config.toml
n_layer = 15
d_model = 512
n_head = 4
n_kv_head = 4
head_dim = 128
d_mlp = 1344
vocab_size = 8192
activation = "swiglu"
norm = "rmsnorm"
norm_place = "pre"
norm_eps = 1e-05
positions = "rope"
rope_base = 10000.0
rope_fraction = 1.0
qk_norm = true
attn_scale = 0.0884
bias = "none"
tie_embeddings = false
parallel_block = true
init = "uniform"
init_std_qkv = 0.02
init_std_o = 0.00364
init_std_up = 0.02
init_std_down = 0.00225
optimizer = "adamw"
lr = 0.00115
beta1 = 0.95
beta2 = 0.98
weight_decay = 0.19
lr_head = 0.00874
warmup_steps = 308
schedule = "wsd"
decay_fraction = 0.689
decay_shape = "sqrt"
final_lr_fraction = 0.1
batch_tokens = 262144
seq_len = 1024
doc_mask = false
train_tokens = 1173000000
steps = 4475
dataset = "wikipedia_en"
Each number is 500 + 40 x the weight over its row's rms, rounded and kept within 0 to 999. Layers, rows and columns count from 0. Numbers have three digits each. The size before them is the row's rms in percent of the matrix's.

# o: layer 2 attention output (transposed), 512x512, rms 0.0296, rows 238-255, columns 384-447
# v: layer 2 attention value, 512x512, rms 0.0296, rows 239-255, columns 384-447
# q: layer 2 attention query, 512x512, rms 0.038, rows 256-338, columns 384-447
# k: layer 2 attention key, 512x512, rms 0.0356, rows 256-337, columns 384-447
o238 108:513491506503527489432509463439521495494444565577425517457486574493454513495553579496552523563494524467498497503492519570480461480477496487552519454519544483547491519515498503484404488542520417
v239 111:459486556515503434472465461485485529490530458542466481452532486486575562507515539452562534475547506433488520469511559491531471467486498496522493440543468492452517513518496486475473483503509522
o239 109:522488487476465460462523552463460486469511544493502543547399526503538477506495463562488478523509487487611502561555556541470487552475543544491464438552490498540506483556493441474454486450527502
v240 109:530526401484502486488455541493477514502463399466524493454525476504484520492486500521473511518469486531539498455535495521545503495549444538454548499584493536507523507489517498498476583512549447
o240 114:536497471561516434454453448535487594465458450500492517445504516461519541488523495547562530461512501534462515544554490560568493521573551605398563533505576496499526544481562490495490481469549508
v241 109:498556434502487482477512488473495505504495535511492501495480527564523528415558500480573491450456470515521511526464442407513568521485501550495474496496440494510468560499480503539470490395536500
o241 109:483449461481487451533479507531501527493503457466496465490495513472514522480512489460510556498519483493520485539496519525479514491484508594482545516534544511554551543468469498499512411457536535
v242 104:531481555498510503506485491474460480499557413526501559454531438487562501480547477487422577529479568516353518469507518547493532543509458543538393530528578506471476530409466568468565517580508457
o242 109:516503468519414486499541495471528540543477445477501506505490526461559498470449492527441514458514504486542521531501469495548468463503484486521472526559452496537491474561500492499480467551478468
v243 115:461516482518497536530473461492521528528483525509487567483438485530479507517439493532551521530479527512526453490482454396517494473445487434451562495447513508538478502454510463495505467491480534
o243 116:508519487494438497512461437454474436455523512549495516513472462530558589490440544510537511523519500520513551517477536448511459485405472414439482509532494498567458469520526470529495555440453594
v244 116:551488510483552559524465497485488568483461572499555502403500479452495506447594470506482483504535435529548536502464502475545519452570483477495473491488488497497505480442524606508534572500502543
o244 116:569466540551436487543497564487489531550518500470587568503500542510537497460546521450485583530487496502512528450479498475509450497575515522488490520507550430577493483524521556492511530529509554
v245 106:509503459560522533506455547511489446512473466532483533460506481507515493457472496527556448535516492465537476498484554497539526432503525505502573496465464477464516478456574477578459530549484541
o245 105:545487522493540449579485479550510498448451469513496510504504483458587540451448532491553458562573503507539505529534502483438567487449483511501534471438512413511439492449514546551544529489555506
v246 102:457420436552553527515553483501474474490536479429477507489411512553444435511462499458464508428521487495433518492494475457423490490516500464542484515487457492547495472460509488536513608567415552
o246 103:483498528539534633478554519450463457518546459451446544445441483553500497430510495492500480474476561585459451491480457519516478478499545441511466511496524478535525569553456516547512528465430457
v247 113:560537490558428493553488544512434450509503477526457549526520556558533492489545426479507486541444597540442503558521409381493486474476454478452490483486510459504518531491519520497484428559475536
o247 111:512576512501509570495540467506437564543458507492557524496477456512551430482462440507473466473528536494492512451516408472503502359443479501542489482438479536492492502468403484517560477423535541
v248 115:495564489482497461489494466485537482471549499430523472493473524544557535540509544455525442528535573506455450478486505528473607540594458453467535467455518581571498547458506479428496503489550462
o248 117:516438502478431474465513509560488502462506541468470487512491577550540499501592518534467497470565535489498491528529470479543388521518487516472518446509566458546499438485461420499511497524516530
v249 111:552461474504431500529583470504501541483510575466538432551577515361517506538446533477441584477421428479522529483500426475522399485464507510541496482571502485424510474467455468461537486565525514
o249 112:476479444507544456499519478505537522543421538497529494461556427423417447482434552530551543437406450505453481506525572456446559542453471515506444547443434558426531463570458484404454540534522418
v250 113:435566557489511478510493471487496496479514556543513456606467490460465531501493544474530528442486428544467600488488502423532475497546539507546497498527469538518456526526561524527500525401539425
o250 115:472503506506497458480520519469523553490389503554523485514454478455472486481558530541498575443477513486474581516461437470528484551518469469486506516529489522543474501475450502474491489532468426
v251 114:466498507493456480512476494554471502480496578398523473542414553495481493412530527502505530548496439419446533449497538526457517452500560432515543477440504494520454465545507489511501504452429461
o251 116:474530482562496535474495524542511588473557478524525445530541520510480498504462482479530527589513481513484481525564488514468499524564500433515486479429503497490452548528456452541496476547480493
v252 105:414516475512564539472540476502471496539505445568566574558486489473571525465495496515556495432515507574434482516492478538466513559499531554518438498512477545486508485510480438473488576527505552
o252 106:543482517471446482495449428548504522505504440501469493444603522484515587493572594460585373508515516551457504447489469533499479508584546488489537534443542436514497549494505434501522476534459487
v253 117:485494515522441543518505456542557516486489477490437373534447477496482525394504503533495516500473466493481575507495461506461473440552521513533488486556550501506517460543543522515506518445458608
o253 117:454545504529532469486525502560517503555543458468599460534544490497427480520463450427531499557454514542531482602451425516472541521548545447610491560451525491470462501494555486460508477486579546
v254 117:529561394538457588527457488459576510526496457570470488527457517513493539539503467572533469504465543482567525517462518407488501587537477464504470492443468494495508487486516543519421544485502471
o254 115:490552551581446531518477439423478499483475482526499504442514552520507532551546512521484442479505524578513473511484425484541529558519488516538570431577486426520504495536523507461481449508529492
v255 111:580461457470462466467452517451444513478463526518478478507472462493427544548514501496551488484499481524549514504489477508524564530461517546459588486548532510500455502518512488484510428430507527
o255 105:515458531468544526480447447470563457401475523512520489500546536532463507521505508500547501551518472501524513512492519545435492509537438577515521464520481538494521445544567477543505543485585526
q256 106:518546513500463506532486490528551466566509486461436588560480557506471493552481451531518526510511543520500480500484456451450456428341534557481469510504547489479449452544499501439489537560528465
k256 102:538453527558466441518485493452536527449560488472501531465547542458532462461489472491502505486517523452543471573409464513548503561530514473542526512493462477507522525483492579517559502559423533
q257 096:508456533495513528564491523457516495444456516537483475561508530560604474527464373520478454482512498505487523585476515528484521529470537538538517438517533465474481521564470451528525576503524550
k257 109:557497477523524538584477502506576471365566448501511476501501598430474407478565438487562477517514536568510455511490464480491551505503493488488548453503457462470505520508487560519459471526557433
q258 102:488502552471469505499502505524472515481419466522537416539476499504512586519447541539499546454495525472392536498469563581442489541537493544501447550505505513538482492495491526560515532503450490
k258 099:490566395463497573475518514516536427509523544504537527554501449402519451529578516557518441503598576490498491491458484475528475450488530444535470490448507481427508485484446489459516547478563432
q259 096:455458437514476484485547524476532429488496467486507531477542488488444534474525572537509455484504504528426529524534512501490454560558450500485484470483507520541544419521452464570453559531570467
k259 101:431540530468491482455449464524466473463495557565547528444521531541528530513471538527544491469506518542524529513492468433469471526541484527538526508442456517523530460475497489531450583485459546
q260 094:510519495483480558485593466502510503505499539428503528384579497476420507462531576391525460469515468510463483485584488539472475486584466498536502509488508606498520437488493516494372428447445453
k260 099:420591481461545498441466452520489453499511485528538486491523480491497575481449498569528469529455470491574529509486547472478483543507490565514504486472500582554475487556411483490503480496449488
q261 102:540517542524491487504539500573439445502473412525451520473508472486437492499494422523530430474476472472504488532471448506513522418483470429489523430435511484448458503486428501503432491473593491
k261 107:545543422541472489509517484493512512491529509430487491531435476567533447535513508545482573513478482502542476544554492466490500446518461524508545468429576443500456475475472517388492398453571493
q262 094:469603555504391437388423461510445506556526496509448466491429435501546492463498529490484577432509513524481526468500459455471473560455547460586454550536536543575488485521472555496514434563455464
k262 104:401522465428471473476495514510543499588504584511512525511509447557442620501489538490547509466468513542500524557476495484500464367539448590511443517449551492486527444483462441478517534480443544
q263 105:497578436518471528500466482547473464535528547523486530467499474486436459462546457446423491472586457468475501537550388488470523529495511453517522487476519470447439453482458472483506462410479456
k263 097:499515502515495468475514567466497433520514488480533581519443545507488543491432512528530516592439443549533464566489476440503412474450418514538472507465522493478471467491440509522499424466543517
q264 087:520443542545541525579529524514466517393495515433539530570558486519548468536533517555490529524529554486521522509480606532487505443487479543444534502466476488488450511514530499482496523487512551
k264 104:600494482539488508529430448506571496393515371479469501498472521449545433557551483478494493535535493519508473530526442550515519554533480400470541484587488488518538574519466511484473492573591487
q265 101:513522545489417473438509491568489471519492545471494487457508479554519534537477447594498457481495546520476556568483417533518444469523540487469466534504447504519527518464402495532452466510476486
k265 110:502520421548515477423599482528461507555478465525504550540499495507478580543476515470520463485474420458479469529472589503514494516429394464499523538443554530485457475538494473444541545495465523
q266 092:513475481520523533583498509511499493463514465486501500475503480413466505497450567485550459491597407502521520475506503555454515462579430493477493542441528536577512476437563501485431478474468406
k266 100:527549454467541549485450505463486484455547470496383511515489479485487514488616491570524521520446552518532450492528465508490479468481426483529539477539475492503505446480499484500534450451565524
q267 098:480431430495499504487547501441547514462463499514507541491494530476554477513467500487538558493526572474552503464507527425486500531524534531524486482413475516520540512507536488561518577434498582
k267 103:509466575449534500524497395508535516411458556515427518482538404533512536475466522559504545449545470497445585449474570515489514554594492491483427489562507529506557541509482495492469545501457481
q268 093:459541478509572517559463549505411464460508533503457449435543500447430531451528453431491406483507494503517564473578487619536499472542440488444535518456444447539439497468478578503495485462489489
k268 096:529484570456459537518509434533457471469488428437514546486548521503451431497545505499446535490482576499555506573526510565466485483437513550481483532528475397528530517587486532453489542508578458
q269 093:502451512440509501466535483469479498537492481444505498411480513459463620533512498531497521467532464429458498577451467550431521532539477495543421585452450526505510522495487421549523500501471490
k269 096:524490516451520534476496532462476542497493478550491517453429469486448462459515544465572472528404469526457539371515490509512538497539524488493566554491505488533535491530471511534559485441497462
q270 100:474564495486472506485445492508424484488527548527502539470472502507497487500532463531444484459435516501521519494510450517515464551543541461555574421544501422501507505510400473474520476572516479
k270 105:569492463494477443540570537500494504605503512509566547583496518486473444515538512461509523485507464515428567484494443481468493468398513496515517512491517465571493436531450480474444504539535485
q271 097:550464439514460542487490555558526462497516521514439525497524501509481535527445533533559494497527544522455560474449472508529523452488513472590495557449428552524518493539490487469495435463538409
k271 102:534570521511546459511529465530513507450491474538521517481499459453558522442502457547486514491541469507464416452538519518427454412607468455487466438518517431489516489452535479521483548620412524
q272 158:505434512457526538450502516579508472505483458533498467545562545457417541506530490464571450455461444567475523509441485538458475470472455552499513577513565526502571506449503502532496489454467554
k272 107:489439510468442476461483494514525589517511414459492448571468473496490527515494510475450560465487500423374554424472530525488581425526534494506499503504553467512536532468609522494522490516493508
q273 102:485528555502428512445550538527469509544483517472487486407551432582544516516584485434522443560540531475502509503442478465530395484514460481455437523531502578547526492522423548495551427518503497
k273 098:537516457498476430442474493495502485643518522566508467526453487523543515492353466467508522458527438476517535516470464500490501478440523568505530586457496555567444495497560502480493524524462457
q274 098:501499506474463490498449468454425445493494533507491566492493493497500461440516508542440492510508516506507512444474470500473481525478445454523557407500529531464434451527476558472516474519536493
k274 104:518546456483488518524511510491505479543482480448534469562484511481423476540515475520479502516483424507471498540536483489462519447481470514512491466483527501523436476497533490492530413463608528
q275 095:522396463528480574534565432494589486462460524478491475494548436491497496565456511509521519464580498513417490566558493510467537467526469491506508505444411541483483522545524463491491471473489565
k275 101:498630526553529570496468519539472470377506426524482497494515498498523496575510410584485489522541544515424455424520508507511537484563491397462505496511543474469583575470539526520487521483514527
q276 095:517388453501421526525449486477585454513534561503475510502481545493482519488509533466526512503511502498472505533522489512505483499545525530488559527463440464509503506594529457578519547453439526
k276 104:503540510426490521531480461460541494448512429464504503492529519528553485554592475545506513509490503513489498412550493582550562515557501429463459391525484513547552516443569475526465577484496471
q277 101:509443507531443512536506520475509424572466509461491465443552422558524547444519510487550495538512560514499510568486498548560498457535439436467469473546426434518467488384448576517537454546571542
k277 097:464495523509564533364527433509479514551477522542463430543454526459574549498545466472479478518488571507486458496522518460466479548528460489401504557449567498483535520473465431463505449462505550
q278 097:506514516505507551503516524460498537424483494536491474583492472468569376582493492535471562537521463544459520471478432503556546494506558460494437423490570438519487462485458521456421567543572475
k278 098:549463477570499510541538487506506563512472508449503521509468499457487492404431550470472487479518509465500493538505468448472470476482482543575464523532513420490479488502486476515502533514511512
q279 102:465498452496544475481454489574575473470593511479496577547507547469402472521484411421456538580450545460468460541527502465439550514484410585483469421456481558482496535576552436537503597400505444
k279 100:550557551510397596561440492486500461405494463507448572493579533528517449564516406510516436502556481510537489509571480489528492499515499447487488437515453562551497453490534506519410517490509437
q280 089:492613551501478392464486537477413568481501518479479481514432510515549481512519481537487546446449530482547479406459503459561436495468544521541547505454562507456531532542508510486499482526470492
k280 094:575483521509505460454573533474462463528541535489529485554577471525465563399461485496536542506439448532487505556443528485453496509452506576566483530453499546542464485566494480521516499494447500
q281 113:554493552515507501508516440534492557450610475501471471521534450555562508471496469532483487488528502560469490489540440495555500505462536519499493481540488465551505468454513520461480483486558498
k281 094:475503474557536507600508519509507492602488517471474465552422450490479508513482524525456517498556549460465427550489504481494440486564520492451479520568547422442435517526480459426503495578491516
q282 151:553521455507469512456563533586438554503440425510469481453570480512502557478492451491568506487590485542457459576456479437531455428483535458449461601470467481536465530427447572488576441490544532
k282 113:495547488528506480553510535516481505577540508512473464563483454512468492556429472477462532507448487517498474566538518457441486526403500537471535523557501429519405500569505456509511570511571499
q283 092:473465510478471472437504556544398590568407424487538478438438553481537575476463542507508526444473437469548488444465519479472463523483558501551527549478515552476539542399552473426561464523537532
k283 100:527424538518526406434482581481469566599479559501547465539513484499466575461449554469495565447431501497498481481500489500498535524458534579526536561618522555535460495530477481493520502522485503
q284 096:513583508503546490496469526492432561518520475570487512598472421464534443502494504470560523530445554502496560533441490503511427520507471462471506490549567523522481492457501556467435461584418484
k284 104:490544535548467535464563532509455508558513447431546509536518511476490553467413441498493476573464464429481483570468501468501463524403456597542555561413443520525461464550489520482536406494512534
q285 097:544543418473527493472491520522510470493471568502513498438464573546501494528551539491498501476496535451513501526465516441424521527487468500538574486515570475497450502455483470547517522454532469
k285 103:528448544517469519549421447405468514446579452486450522553542513476475428484530474558454518509525433507475531583573465480486471505476489445510533463532536469488486500536542539400394461564558499
q286 100:503521557541425477566496517532515449541477478432559527406485444555477552472461565444527500483540479497485529538506522512540514508460520504533575504491514602510494523505536453498493407520533482
k286 101:469547450424517416417460525503495429522445505526556431473430418521511572508511512461584546479523545560501463493536418495515475491556536512486493548534572428488504460498502538481486435462582529
q287 098:556529465431556546482480554481497545557568509550557489519525495558460432441468439479519505478446469549492524462519501466532561464543458519528544476444521532492523512559543550475449476570526467
k287 108:531539518455537502520490489482471499563552511522479506512507469495511509494467427465505457558453475436500450541511484463441455470407471536472528533508449478509381523555511524523474422512498555
q288 104:472477490538522510535475558491456475548539496426577549507533566564487561502422554501413465494503500515464518505430582545549476529422443514475521513405398550532433487476500558477483504532481466
k288 106:490526470507557488507485492525590545518492453459500538518401405496470524485490534466491497531505469473532505550566426532451491535582511466520481478528494466538501547551499461494460556485522436
q289 097:514464519562428492516492535403500549528419536534471470517485486461429447569475520492507437535502440526471475538471537531497522518535468534502523494489504564524491450531614435537528449518507528
k289 098:518502586488523523525476517514512481431480426424557514459465523536529455527454463498521461544443494544498430518526538532436553548481497448505527460417457515501511546510514563512470507503534448
q290 096:433477524515503543495437506527425461493604482406453512461496450480461454504519478484545534520541503524497485558509425476533554412553486436427459520448493511540481477495530495526489519498544483
k290 092:538554423499491575533405523593580472521519476452467506500468488532506485470492543532480515530447519467461450501536485532489465550523431452446480553528480457481527483489468534576464512427516539
q291 102:501453512428456516430554527423499531581483544553513564521531449548493482476495545508504446537452544523518465511446476505569519494487617455553507498475497508496515507540464490535515461544386534
k291 121:473509494460460484533508462533509520485492535556497438514540543500504445624449488513466471512576517521515496447480558500485547510445543545444498484477544527454418460448503527466540502529508464
q292 096:501449587558515400462499477454482507507453533483545459466501444505472514554526409462482482499469449423461558516525566491512420510479547534533468502474472522527558513454474513480543503556480543
k292 098:499477512517459446443492480472498498495482503483473525456559583468532591481495527532554433524532451547533441486427450475521498481524570586490480576544515586503532486464558448566480496480498505
q293 101:424479523433547524553442496522515442475521542561504489466498512466504405490527480509485572546495486515458500460577538467513572442556488537422499423536492477498464477498470530454533440497509396
k293 091:503549509417436525538512451483492458631504503490486518481452536559519473434522619547524527500525561471541470517534463443524468462555456474475464490506484459521469553483503441502479486476508579
q294 102:536541447420523510550442507538428495506551455480507548535501497452544451466473484517501556496522477520535528525548431488591463521496526490479509461516497448471493511489555570499446479511570495
k294 101:484546505534534475509537488502573474549557512449495444509464499520520544459434518461458537520492580462493524496482503452462540415530516559482464516491493444470437485519437491480620474535502500
q295 103:538547475474577515535436496586447445426487497446542531495528507471490479453504504417492500478495472498518456480521504487585473505508533498447553431524488541541549476606480511469480548456480412
k295 092:537455508424444496568514482513534472569439503426476512429508482517502447464466522537478513454566497545498472503503431532582421514530432492487485519496532387487519499483478534482473530456573492
q296 098:483444533431574468525566570379473546514517560523468475484472430445447482463539501425509492565481484498503435530523552520519480494529563496512479477492447480539532511536487504523513482516490499
k296 101:452539461565534520508542531503524518469475462493598537513534499433426502506511503516523421561522455546464514376462506471556431545519473494444395501482492537515541493472486428545539545532482433
q297 092:497512576522490453504484504419459560509595523542554498491435429505480514495446508460546550488448479563487516455467475538553462468465472492567508485450487477406556463494463453548525543475404485
k297 103:483458480566549485453557461486510571437475448520576464479509529444503499443443408462525445501525524517438499414479503482545452553507450513511441443452481458569538514490416448525524486505500532
q298 106:508475455507500587590455431519522425426568515508470529433518486488466434466531479459472426501533504537480489513616544485485512516509489455445545431515440463523489490514489491548506511481547472
k298 081:425461453442516483468516499588459479621455487490561456499485552560593537468490508555504496399497489495448500457528465496553468515532499439364455539469487467543525481424458492501505435472470521
q299 099:507471524535479488560431548540558500472497415441536461462511486414506483467516458515479459496515502524481502475520504566530493506565493470461511518534494544572534439438531519555451479502585552
k299 098:551548502417483498509489465500454494516495445516492510566425478527433423472511504492550589551512513516508455551449484494446493509494465474462479581508489502459504514494438546565558570466510474
q300 088:530487587513524457564525471424533505495599614538567526492504415544504470463455512446492440468530509519474513475490478503535449527487502463517550479465431503548510482555500482465530559547426508
k300 099:444479469512470517457516486489477580510447467486562482495502485483554524497518485473515487491511513434445539478453476514536455562524421436491443482382520521529501537435465509519486448473515541
q301 115:568491479533454452479532540629392547524480406496451444503591486551492566480480439526563469491497472469447500501453499494490429466509475525442494574499539571472446492436533498469557485493515551
k301 166:521538494512519493493492530554495459527508502529476484557495466537481496538490444474519537523480487498500484572515527515441531477394495560534562577532555520476423487503516533491498522552558501
q302 101:472492516463440577461540563545532464466505479507535578453498482527526503511536479500508487446563491511533554466571497478511488529485480548460469493504550500555547556489493503547449567453574467
k302 105:444532569516467449496591538554485528569512526450479460471552464520488450499466578467510524439455532463493451538511473445485519486441556508512421528547486453568476485472540492584501520485480569
q303 102:524422546523453422503503516404494527526501523543501487488483464529480538496567494444480434532549493490471495379496573530514500565548464522508472450599486496502537454455478465498511529502416515
k303 110:530499515514534539508519495489523507514427498569479509499502494479521506402576500518503516520537534553498540550495430496602369533460474424477430540467476519495449513432458472524512553557490507
q304 096:571520500512488444489435483517554459430457462559540497537476515464540472541470494574492536466528542439503497429513452472470546541494443455479549482560514500468462503485487542516481482580550475
k304 104:478467501404417500548467502515477484582533523543488541481426525514547482483510483501437519486538549455500573590592479511541499433512468487535544482489490480485438441436523485473534472569482483
q305 097:488518556472488572451502436539510450452462512429594530432477559576523531517504470503554482536479521490478444543507533546526463479467494519527495498486468520524539468501465536554498460464568480
k305 105:476513498519505514496415501452518494479553565464403563492508512518468479487501534517502533508513541624520551474520491485497487521554552522508489554490492475428523500519521550505511574515553515
q306 098:504547474566398498449443466545506509521494535487468564563518509465521517541501571581480576472535518443474584538497392475524524486479490509465543547486516483473443530489558498468528529423458550
k306 110:528455433516477546522509521529500499521528536525443468527461534508475446592481442487476521501582523480527500528499508483534495527448472522542517421477514588433432508530485509373475485473554493
q307 117:536488491528496496517522502426547479544575514443578539496472504475493518453488525520486519477525573510484495399447498464526542507558505562556471475499462450523465544515391500454542495482502504
k307 109:530488471447502555467527489485478488459481505489486482511502519523499489474527471528507523474569488465560484530501488506613421509523473411474508504440476486507501524483518503533455461474541570
q308 101:560525486504492553519517517535501443521564519452549451464524510503410516441519467467500480523475532481465479556446444491402435486597452517489604475479504534569531521525488500426545459499413525
k308 105:483498462462559482470474490485553547505415465490529503554490473482491477482540543472475481571429510506491474558426395465569459480499426515507546495538540515475456592517428495457474537468565491
q309 100:502547491588511519542460461525558486499477489474497549472508455506483476581547531481412509501517517485508546476529506506539552550452441492516541472499477512487507500459553517507540516437521465
k309 102:542483450509458520496456504548427475459495561444558481536481523482495443479484477456482597485496505534461537564457454446445540558537438547509541496525414437550481547545577466500496480457524551
q310 100:493536444523574441556441550464488493523502513477503440492526488440516501467524429445533441444439426444470441505477536533391438537503517488457487502513501604473510531515484548518542460564449493
k310 101:464578429526477598505447465519500435506496475520536465568495505528508508436507458473486425483494486480503499473517497437511472501447496438479486497501395538485531485500558516492491461502550500
q311 094:475508576531511483536447430391527482504524566546518521485446503470465485444486529448492476488492448518500440453473523498477581479502504482540482485428421494550550501474528466483537493502452452
k311 102:500452450470505561427520481494447547515475464481519460453533533478532505456532540518523489461513489508483532453506496484516487531580442347467510510541456531514559518501493501517465438484500557
q312 101:483409488580491458494474497487474491513498516502461478475490496453553486495486474489476513471511491439530491507516517497474465554513568515491465564443528426477493482471444465480477529496561468
k312 102:499500532508490463469469406495504498480553460523526464477585507445466535593463481466524496472470434513480527391470508555559524507492466479522450511540546513504498452505520547533488505546509532
q313 140:460461481510466542461555524495536482540388495489535561486516509541469481500469514467495482429531453453554554457467562492473481527520604512444509516532462499520506507434534505463492496549436465
k313 105:484492495476466456458504535463546506532455569537472501532487461548508552571542566507476486530472486523539519531469511522489559454482537445512539503576530534432487502475567533480595506487518441
q314 099:503511547511470481455529503399501495462418542505507501505491448469425544535469469442537529520469541472561582437580527545467536524499481485428565493493467584551535540526557507546507456498440476
k314 104:523478515490558556509470469507509528498445483498468557500495567501484513585459490448469442509595431513486518593500491590483549487569549499459490452454506477482515436515510517515531575461539506
q315 095:533449456504497510477437481530567475555444459542498517528480528525462454469513440511551471485516485502454470525553471473478481506544526498550574447485565447511558439510544566504442429521518465
k315 100:545489492450531512501505456518418519511548494555464510454497577480489501422530541474485610525499461472475520456525484531486468491516493509514503471507501518470486471479487454479542490505499535
q316 102:498585478516471489584510557528445505546595499509483464550438495487495471468530552522484512481520534465445479493437497541460477478476485479476426484493557490541445483517507509470507475469450446
k316 105:515533485489518540514482592529486488521472483597544500588432463466515451483485435500538498599535455467541522568460481482571505525490425493517535475462455548435491549486554535506425531506489539
q317 100:482511514582486552492476492573478475555461499490451389450495514458543509448503522556597488441473467381453491499481535499432398477498515540497412512490514480470507434544426516487564463504404454
k317 108:532428562495526490450542536504547469573488503493453492499463487494595555486434471465541498549465491483500530541517463480516453466488501544500551486512485478498497484502498486476538414494514515
q318 103:517484458528551478530580570501522486487484526448510478470466471450523548488473553471514451463532520488464444459478507584530477511465400570498493540410489517490424534465514451475470486482496481
k318 103:512539500480562566494541560523510512404514532452518506587495477454473533546475501495496500516456514545484488494461530421501557479560534513562585460562545509471552502493539557485571440502523504
q319 110:473531538505479521529482497466518488516531525442526571468498472559524495523556499565520533483533511549574531546459439476505450578493533490540513485509477515569457452473440462505501476471551471
k319 116:460453477484514459562428503467580520496512525504535509488497475515552425517543513489467512507532511451505473574540497555535464548524527505470445453526514465419449509532451445572441457488479488
q320 098:478518508517494464465499450426505498563466499515463508444513457453456528455501586489503513414529474486507512507505438481516450522536517442570514468473476491529496452467466479472510423527410538
k320 108:541462506513398437470498620505487556580431542465477497537488469528464549472485483495424546461456544421484511526472477524564532417475493588517503571490587470527432503472509548437551453456518544
q321 095:416568557500483430445456492471510493559494541540498496453460490527506540488510531561516505530513516582458526492465491502493437526506563517519465570539530482486487519516533528499520491557426491
k321 108:524479493509489490486528542506488551567476523476504464499511360445494523528493473420482462480501528508489442530456539477500519439462551501471460533614513464488467460471514485514534543506479464
q322 093:430477556465553515464469509491460480520573495464491545544462518519510516514436488461554558525431487499583506503516564498447530586486516588458500509516445524467593481465540508539539527533508519
k322 107:464513521452538460461490504517495541556420491541527460476572453450477539514510499489526478519537478522421505417451540511483470548526484497481453543482426550485489433496505505590533541535447487
q323 092:496454487464557537586517566472524475483495561514538531531538509530538458551527432476481480500465497470545483544492535532529561543513533545530580448495531477439552539535444469504531559503522541
k323 106:532505517465562552582487469516541430381543437465539516466515572488503410554513438475522399581515487555496455502530532565516531548497451441465490451496444476488472557527535565501462498514547446
q324 090:500432410503522554560538480505464543496509486466539531510503517569509476491512460460501471502487481428497543551517490472495546460484504519500526491394498517425517483509517493469535473460573509
k324 103:559525537494563514546467510486535487388497430518558528460509585423489436578489455480473470523507494545464492446525458514523528543489459495488530449493473484483459512473507532497492440428513505
q325 106:504491470456543533537576482477567512498509436484462457417489427556457544475519550497489523549474426531453498462540540588459531546533506519491505477518488462532562533508501503492524534512415539
k325 105:583488426511553575605509582457470473426483534539498485561525516452474421561500539529521488488478494527530472556501528468507455478477488483498508457432484473459439533568463473500458420474547499
q326 097:499484445466603528483547484560504494564478459456499469406491544527479564500504521433529515500555514516519500465449541466499462461464460578476448574429475546486466486484548516483501416507491448
k326 101:416490546447497472458479514459456545531423541584531539503529485510494560453466497508524521466476485507493534517478523443472511548520446447450531547544486509467520517484488454551499548487463516
q327 095:475502389495568545590529508532487475432526510510491468502506518500425447550487484454463447510572459514549456477555541457486578553533535494549509477427550467527520493490535461572461479475562524
k327 106:560536506479564549567444497461556442438535478522550510534499572445502434524554511541498434507457552512493536486564479511513457506489505485476510420548500473451464510535497496502494470518558396
q328 091:482564536495457475458433490467462543532492469470473439563459457500543523459512475524474567456540492503473492520462461480514455464400469534531437483488574531455483576432499490434525496545485529
k328 099:491461531533501467516537482535525583577514529416476442541450376544511479559454487522467522481501518448483505506481514478499472420522538566553476497511538442477471520439488534415567465614549478
q329 117:415534521473482549571526542499549484404529580536528546498498540457461410539534479424524509494518526516537526462560505477448559546557495421518490445541478495478530526515458437608502545411468415
k329 106:493460492466547538501498464486505409402520431471509514444474543507499433485445516530495448553454469534504467543567526503483480533531514412510521488570435530514504495610460475527416559551522443
q330 101:518491537496473528480558512509543509484504501496496518542504481588562533576535557487500465464510502567491457485502561509487464535450503520483490566472529532538530480519569433423538541478508526
k330 104:507540534544522484518498516489521542503436526546530463535516453422544526509510494466523499480485499477503482535418495458498517531524497440447442481538540505469590536454438509579468538544466490
q331 100:440481539456581508476490553442501580485455456495528467550504469527533507395493468359519492500496407510530469523452534533519534537410496516546575563532546574480495512507556381544539462566483424
k331 101:548536491444491515523433540470544591478499515533495537431501515513422483526512515516519476503523579532487566552589534502486467520494579472455552461519482525513541509507479586513505515476520588
q332 091:479495557582465512576527485488513494479550509503561474446567428564522509519523535515504466473537467544555500459455572522550481478467467492475484433406459469540494446503524575432487552491517509
k332 102:514541537538565559484439521444527520469491462441413484567489464426551482527553479529443487452497591457509480524503441535503488518514516479533514480557511522514506551503463432468554450513575512
q333 094:485447517493574554529511484511509468475517504494529513495573489417440497474455498465506486496518467539562479537571604490468460555513556424485539462496499519524534512495503469567480528480530522
k333 106:517577463468508532551450438494504463399551475491512522524518523454487416502578473525534483550525491520506511403537460529506539539486540420465505409507473469487512477490533473508488582520565437
q334 097:435469512482462563542491504425547441482477482528499467449465494437543492454472540449549480430558528510502538479504579521455497524598494450436531490450467485526551485468517489517445494422508519
k334 103:456536490472563538468445441460447442472467422460589550455543548450506523505539545514500523458470487493550492479510530499506491583497473469544437501465420485528567443513495385543482497522488495
q335 101:486552453432520471482472512499411497440507505475497490471534509533475492507461451463541482524506536446483557526459581467437501491502551565524602559502481532472490559529512541548594549494476531
k335 102:550468554472485504479510527507555524495531501436535497506486502534462471557523498444435548504617496506447529442498436532509515508459537483417479520577487495519545478562542513518464515507490539
q336 088:485592537480525445435454468481399590485471467541445490489433548487472563476537490515506563511395473470446507426479406444500451556484507509517456522563560497536498517470536570430432429518494439
k336 104:484415529445481463477514538488419493671455554500515549502451543539444567403509540472510506502478474460496568551520544470494454441476494548533498560508496480505455478541481481482526510491458504
q337 095:495566446533515546570422492582560438509556467488499485419612511464413465512522493425545488596483521475485457536546544499456479478472460509482518532492503508535513514432503541513480494499460412
k337 101:494538508457436502515440459504551488486534469458469505513491518439510427530454435533450459492564547559522416531545473450490525432499462507544499491466506433542460474514516519506526501496601518
q338 115:576567542576531466519521497572552467487461457497446585495498497482506444468501505527537533579507480470430486510553490541506522511467482484451405440496477461442546512449464420493544499545549489